From a checkpoint of a small transformer trained on Wikipedia: 2 heads of 64, a variant of Muon for these matrices.
Each number is 500 + 40 x the weight over its row's rms, rounded and kept within 0 to 999. Layers, rows and columns count from 0. Numbers have three digits each. The size before them is the row's rms in percent of the matrix's.

# layer 5 MLP up, 768x192, rms 0.222, rows 342-391, columns 128-191
103:488485553530497418426551488501520493535534481511544414500462481480467509480435488489498499561494484560560507497458529576459562496554441514420520500485485490526503479488570478515515525602495517
100:489464558516481447471431472465508503479434479444515519414550556486556410506537534548532526457516509553582544542514487493493519498493474498501474527433510525459511562477558481569448487529494532
091:400492552520472442459486453543469551506498498472478494456532462462585553549495486571576522575483523533474531498547493497491529460436472450531557491487528497503503513541492455503480530495486464
090:502458454580479492538545505509613493532509477511457399563432494541539444507397511499491552500472504526469404432490455496490479477467472504533523489565511496535520524486460522483504483536555506
091:438493477452508512542497554487462418514544558525469556492544442462509476467516434472442501447544445527429481450512518504470491510552574503488531542425562528475500542473506535448527436507480482
093:470536500403434501471474451477525496512490489507497505504471577525518506464507526543512546539494552537540529568531430483402529494437452555525490521526514432442536627531543464513476430431486512
105:461506520534464393513497472452467516508575507514538543464553495462472497448529476499428511505560463473576490487524507517506477509492502562446520572478561509591473482554521506564524448491572472
104:441518519466566510484540524465456523571510496545506529499545493520469545496529480560541488523500547554511460497514461545479532497485495517488515498416465481518550540504526442497481463467445475
093:502491557479454522557485496487518534524539445536501567535515455530540483469500503538478510528570494485546432486444478465528483492441410524507513476455527502499526556468446476461503414553539444
103:515454503508494515450469463474464516484497511484509479568427443520439419521508581530481510466515553511543526476472634533566566453428531498532519498414538497517461552523486505450477431429473511
103:508423432501458567395480522482433525556548447478510506530561448454516515540544496441408545490556468524508503446573474496480418499479559480544500559580505467488558473577460480507507478452514446
111:501462507454474443591438543531520514531495434498409547439507453504445498435506494486475534592442459523447497521500462599490489453517522519518428510512490500460438506527531491447489489421501521
100:473532548529506473509468504449449460527532507517530521507429496558536492475442534399514488528502532491580468511481516437490502483494509467468539508431521567518488540515517579592435476574489519
107:536509461479579468487569490446541467516522534452480502518490444504510502505526519544510495443487471525576511510505575542446459453494473408486473471485375473583503478520513535474445519461533494
112:531469518564526531500522444541435469573489517514543546542473504497500497524509472597496515532501453566491483490524511488545488544557444412553547485420510472572448500470516462498507456513528502
103:470521499542462579554426460489549517502462542465576524482409499501512521459446489422520437488507519507486500419511541576522555432420496550502508500573510501569527523451576516508459569510486545
096:493476525481477483486446492464465504523547542501438530514507465520472489473500492525484550518558499512469513515533494488509539443552496395460526487457524531537532440502535504473494519489568552
105:482452547562479486422510565528538524554493448524571522576454458480518496478475454483496446506508546537600460445508431523495540474493515594508559565441541483492453523512503498497464510502484537
091:525470475524540518555476463487512541513524475495451559461534513491483540479584495549522454549558435546436540467535540513419568538600496531495499501479479456507487470496579482441491524466497453
113:519466481453535531499493494451455486429475479471505509508537585484464568470559451469445539583508484541470448469564606476497556478540519530536427524481463500504493511441474507586515470489511503
093:398475477537502438477520533518499499550567598508456521509507426475488548526442496512487525483529566528442555545460483527488518393533481437502503483540493592515523506506506521504492450504515485
109:579509559484510536415478465526522459480479428475541497541494500537526521516556517462427508499443492487577511515519507516434554436436498522504516481499447545549458544527573535391533565584533480
106:549447433498550462500527493546515507507594460466441503520499577470489412506515518509463485540550508523446455445501492470487534464571532511551487483531550564476518473486494562457538477489540475
101:576445484492491535466605465475534510489439482472518480452494590504517532519536474464461519525479474552474567477465472505491451492557415540493571488441479407514460494487498527529475483556472469
092:449539514508422600468495508523492436509476426504555509486462523534528502522544524545538448550473523547550502475587561443478535504543507479499502550497544492489502495544514470504526498498489503
100:521532504484556538555493505498500486494480474504514461581516559584502439476533493515527504528532520611460468488528466446458426487469529447467497467502505426506489487586525504461476468509559414
095:500520427475493514562522525447543515486411504527533557473514507526511550503513520499488551500450474469441419506546644502421450523500521528471579555455493504521610509498523522554509484538512424
108:529473497438509529506481439532501518505484514532589533500527510560485472479506479512540541534492484480518506516456473568508482448464488512485487487593442536461511525546503469495467404463457565
094:562464493564479495494453457469476590471419422418492567546494489499401512481556532473494546561453461538470478509508537498493532490540506537440541487512494512510511546438529549443458514519505492
097:473520511510542503429466583518528538486544546528513497513528408466455462450497433463490506483462538504554488451487473423528470543509564482517462546518531577497552489534550501511432453523473542
094:505513570542454424509469476525516503549565521462439454513493476582447519513484498470538479502426515557454508530502472427498477506548520552598501523486537501439483422575547517507442507528478557
093:520481521546514489522522600438486570501496535492469466546481529523514497481455540471500531450548481491531486462496467522501477513527547491431502493499492518542465540510489533493540558404531534
104:543520537493500508490463459446502489448558537485460528460437464450507467541517570603459549503412510523451492404560474432503553473505539484537540561519489477415500580552538512486428508532458482
104:470526506460457444478516550546521535478542476544504468490494471525503524494483521438553513481513532561521552480557537463547458457513496463463439456486534551436481507465583487480521521549482517
107:515457445482460529427477534474533515460467408481519552509510501488573522571537488547522509472472512512470460525471517481532513521491487534545506481490533534544513507499531458554525559493507462
099:581496462581544520402467495488498497518509500466576498475424552499458532560539476526443445511543507517502485510510501544544474461521510579503482521492455442549569476462491501517489476488461442
101:501482522476545524491451491547517504492560509434545490552463514540523499509488499473475540511485460511537480512465496544516568439454515537483452484585510468479504545512465443484552470523445542
097:457456480442478534469499479485439533495520547490473507494455454477459499489530479502460589536500472489504433524459448498450504478519506567544601462520533501480571452505514539524549556513508463
106:470490503507515538541489484494540486506497517499508505502557476474539556570495475526490502467478497446572469465490473499504515449534578484433514446501481529519518528462501479587467435507541430
100:525504482545540502547468478523514540522571474456475493437479514575429437589547501488488494481527468503496474421498430466491523426523495461515577450480487529516559520560518509542448501486516494
099:577516537499437501529511578502524501454525513511521485537478500455557517606557492494461513491481470488524435509536479466469509425504514503451497549557494538554490521530546437481430540516527474
092:550498510465504508537505510491444556424516507517468501551423469485433466481497458595552464477460511473493412571460487530504431488514509542572541502476527549534500504480539512431484505580487440
093:528441508541491487444489408516537542471448485573526480522485496474475472504476468489532564571527454442540560496531425541499544486560595531508457457525538536520538428497504525549465500472580587
092:437513488508534561510538554504532560457509495549478451534417420475460507499540436456464419516437517496470445407559530545476495512460488464548495506469502455534515559517499492489473536539481535
092:548530524523498471527404514447429446520516465445490528453496480472490485536446473523566455508523513554504426506490500510464432433538480488505556510520568418461474462468535454477513523451508430
102:578506534433501435517477493527494509457513500439517451450444478493473446496543490487472513538498460537474446517541493508515466437454461459484454559473526518522497530503531551465520515450527558
103:468431507471422518494465527451487597506496514476538494440489504530491460469527417509453495469447406530595520541557452542509513536464586495421526460553600540497555549498449462461466508545534521
100:500483479468472462488503477563451480516504511510554492505444463528486440541491515482506437490469535483477482569448527474461626577470554538429542531508555479522482497453524457476470460467444467
097:527527507566511472473495496506571530562466505451528480583518540484500471447529488528557478458531502566507482533467571479474555519493449517531519461504551453481625473474503471556502474495486439
113:505495553469571523540496532526463563559498537588503520445547473523535432455445491513500542450503473537459512439531560547515466496466447528464556482448527516514446539544545526526436586528445511
# layer 5 MLP down (transposed), 768x192, rms 0.104, rows 342-391, columns 128-191
095:469553485529517494469526478539542478456541443496454428463500456459478511484440473440449550572489485490489453448477582555445518509518442474510477523453521510495519510506474458434490498565439439
099:550508488593500471499532462418476561489465482516517509446509571527539510485486520510474524494484475475545512474527500458513527462552422508478525413403533481446523513539508545484534529515510500
087:425461479515521454457530400469496509453480466475487557508515426521610510527518441469486507514494531481537459546539497548516497571470480545558386452465550516496492379515512535479498432445527551
091:449540457506574510544448505474421505543478539490519452487485466603491548491473463497520523488452491491454489452491524456551454448491448526466490497522526519464490472441454524444440500458397408
092:459488491500526556529489482547475532495470461477490472487490407485518497466465485529515535504546514490575498587512496414583573500447450463492564513439464491533497469507524440435526499495454513
097:455497478540480548471479416505437481533543450521521563510529453501509505596583494435552476522515544533462460542541492491496507579479459513437479462549484510508485475571495473570471463492525491
097:464523468555476417534506528507458496500472499473562476417501499443583461483510527495563533506459503536498514507592470464480477528510488503508539523482575462448487492455541587487534545536530520
098:447537434490464484571458490455550483569558433526520453490569502505548575533474480569531485455478496482513534618558460468451545494386482571579500484527547545460443484493500514573510476480470545
091:547533455581447529469527451554474461513486511370566461491570535471463502507570518478460493515557578467490516465486508580524466411558460519483558515517439461438473482480434576452494488438524485
110:444501466463519524532532552503515472449503544483488497511426389410520500534527436530540492515556554466530548339456552443424486473532470532540531501447492485469515531494545480494525431497492592
106:501496476508626504520469465482451484472508490472453487442549566443481520493466458523569537527465500477463532497457545541459569466532455499537453446429417437487414444489525519447507492550512531
124:483460518517478466519476472536461476556424539521488505492490513509523517462511552474508499460475475482487472591534469513500495508489536528429419485480498420489485474471527475494468490523505518
097:554468490579490441548504472501485460496404486512486511429512468514487570503532510465528487471582514464549403544502454499519585518532455484502448470489464516484488630521546584500498508530409520
101:577532533474426498514537465400524427507478488480535467482531525531524459509487565487491496546419468468572538572496485549499474529479489511479432432522481519438451538486468483487637552473541490
110:451513430505472461566499474575507446518501541449557507442527520537537500497494517533514489508511434513586607514554492497509540534451510401500536579505460457539518545441430461483502543559519514
107:492474477443542586598569505586417556509506467465437470506548483553561590449518474501460519418445471481489450551504499429524472517449502544485430485514502496538492493468561494438549555489485475
101:464473501454453512541424476456469518539541492510477475503442551489489528495471473485532562535497592513495469500499522534500504446540494504493498492526540475496518472512499428539510467542519421
103:443453452539488492517481522469516565497543438565491440526494541512532506439480554469567512518476478426478475503466562479505524454518455473494432520453517557589529475497499515469518438466529528
101:509548494534479466497522506404455480491464535549546527426545476493478529536499495479543514506505478484569459495501493528528527533468467549519480411479474512454553483515469491493489483509476455
119:497476539544548528519460419565492471574479516463526467424578544536493507448577531473478483480483558548557491502480520534500502477525492472516488485462475474520490405484543443465600476548526431
099:516472466567513564435463445497442463419509492492570525526447462481451459535513508451502545519476498572462456612508492521526503492513532492507493545629489461471501536517490476525518493432444497
110:427385488515563442440454507589468585483475484508536587514504563504535514505449489451508509501498501501497551530477520522486456528495527452517512403498531511531474503473514582416470489460574411
103:519524534513525479465514505495461415556614550464453478578457428494525510507567556460555510479518493573519541491480449528464464548468544509482509505482430481495534481489496448483494495445502534
101:479407466516498445446460517517462508517542568472457456508457431544503499504543534530452454476582497530546574532457468493519534476501544450518511520527562471538584540501554543538537505461490406
096:499453430505464535503571491437509514460490510454492529482508565439507493512515513558478510455523555479546495514497570560463453433432468448501466478459422516571535532549422511441545453592461489
093:506440534498473510466544518453515502467558473492436504468528498533614416501517494558459499514502505547454410493522514486515488521485457517510475484551442485496500494476517470487479495468455410
094:482510526509410432506496529530464497491441545491534484462558516453442520470513386452459512457542467510514481525510508525445466492492512487544505555493530493512466460508467495524553566446512469
103:473504488490444487512496500509542414456496528509540531479529569532462504516514466523474551453499458390474486510465518552443492487475476447520498482530496513503515596532494538451539480496510510
097:425524436536556542542515498568552468478480546493492502489484514499468512538499478576530460550543469457458454386473520502469542521474464554572439517552403526491510511456441439497455534538470485
097:419445514467518531546486524474489504410451543462611470495561498454473496446453434501534506516465564544554531448410463483580467533486462524486474484494467548427567522509546450508491493493484543
095:518467537489480410461521553539491460474459514463469447556496493437458538480550503486492442481465525515455505478519507587592522530540490477478517506554503476481474497516507498512557442532432449
093:535468472491516470547503470498557512518482485471490538445528502498488543467552479583476437527550480468516506473526497532442472532522434467564476487381542474477452442434428459482453413522486475
102:579500488508445525520504516420430556469473512496491484455514526469486443545518569491488547491511520484492529519492503451510488497614527535496514504500461431542514470541487472518512518534474571
109:540490500499371538496493422596458522539504512427507473531489539469410520460483495563573480574506437564504476512479451489510516533496491588487516481521510507457507518467530538444479539430532467
114:494413469468424420564516513472529489479460502479459528446534474452497543525532494536558502494466476493486508616499483489527516480522540503541494468479502489494520524461520489496547521604493535
107:528444462455531507442466559506505494516488531564487533493474506498472476494434512575589570482494459505522440527493488483476504547500487516522475521491445582416504525516466519443494482491464460
099:506501565465483486568603530502503441466531518482505495517480477520572490513528549484479528477489551535437571508464493494497577479567502518517503466494516527513481501495547442608592517547609508
107:519509543501531510506511511427525504510519549470487449480465469518513496559530465429457466513550481497558494569586461494547531532440527545526488523490464575451422450532558471430537511501533487
108:511497508476501499576521470557518480472571545436469411492467462561507565475508498509519492497443535503529559458551465489509539462534588576515484440545524485489538460477570466542533541489508447
098:494566418534473455494464545431482560494563528500438517527492516472575514506559508474474562489535404548470492497517538507490531460549498533544532497533438533517527550538521569520553496406581440
097:523427510537432503459471472523503490541464488469496456453562517477530475461458553458529484441494519505467526519509452531498538468538526447512549553478524445511447504521515509476513544569492447
103:519498504535511514478470548543484442543429466482505546455505560491479517505496512511551504511487489579560543457500466488455467507478593453532447561513500416498527383422479565419472561513533517
093:552486468557431576478471502519433496527556482475493430477471513562484472418527450507500577507445476532441473522569524473517528471564485517455557566508508450559468510451449475491534506491475524
096:515473508458510544529476437593540484553498475452499486495600551580486463494513469444482531400484539450433477405563463484476531555522460543502572498542462488523475567521447432512471454452570519
096:431473506456455539460546596530539489541386505510487517416519436466503528532484447472572532482481533459453564558468452445476495498537572429485492474458481492505521479505508525471494530541478485
101:477476556547509541528507532542546459531499500510470507482471532536526508513476508554510471475586452488514494514512470488452455543418492476518505468553515458555472477422536517482476474522450457
102:505472483510454502462518451486460504463510493503536501484567472508533530491512456477504520569450497485413547500400509524548468579456425498569486493482502436488443448476494467511476482530508524
095:531520541481484490480506434504535424457533492517524556495520464464506474470515519489477461441478470460478574563467644451495528506498473458566418440487491568505523555558446486553466548476529536
100:492520434462460496558552469550478537496471535535569495496575510491481464489543523495503510453560466536508477527478410435513539482471503486541427544489432474509548480494539550499552524497555515
110:480483448503484501490502470517447539492480478492551547472493471563486476468546439446488440441487518483533505550519493446486483503439500524509580522483504560460449585515553440489495520466449485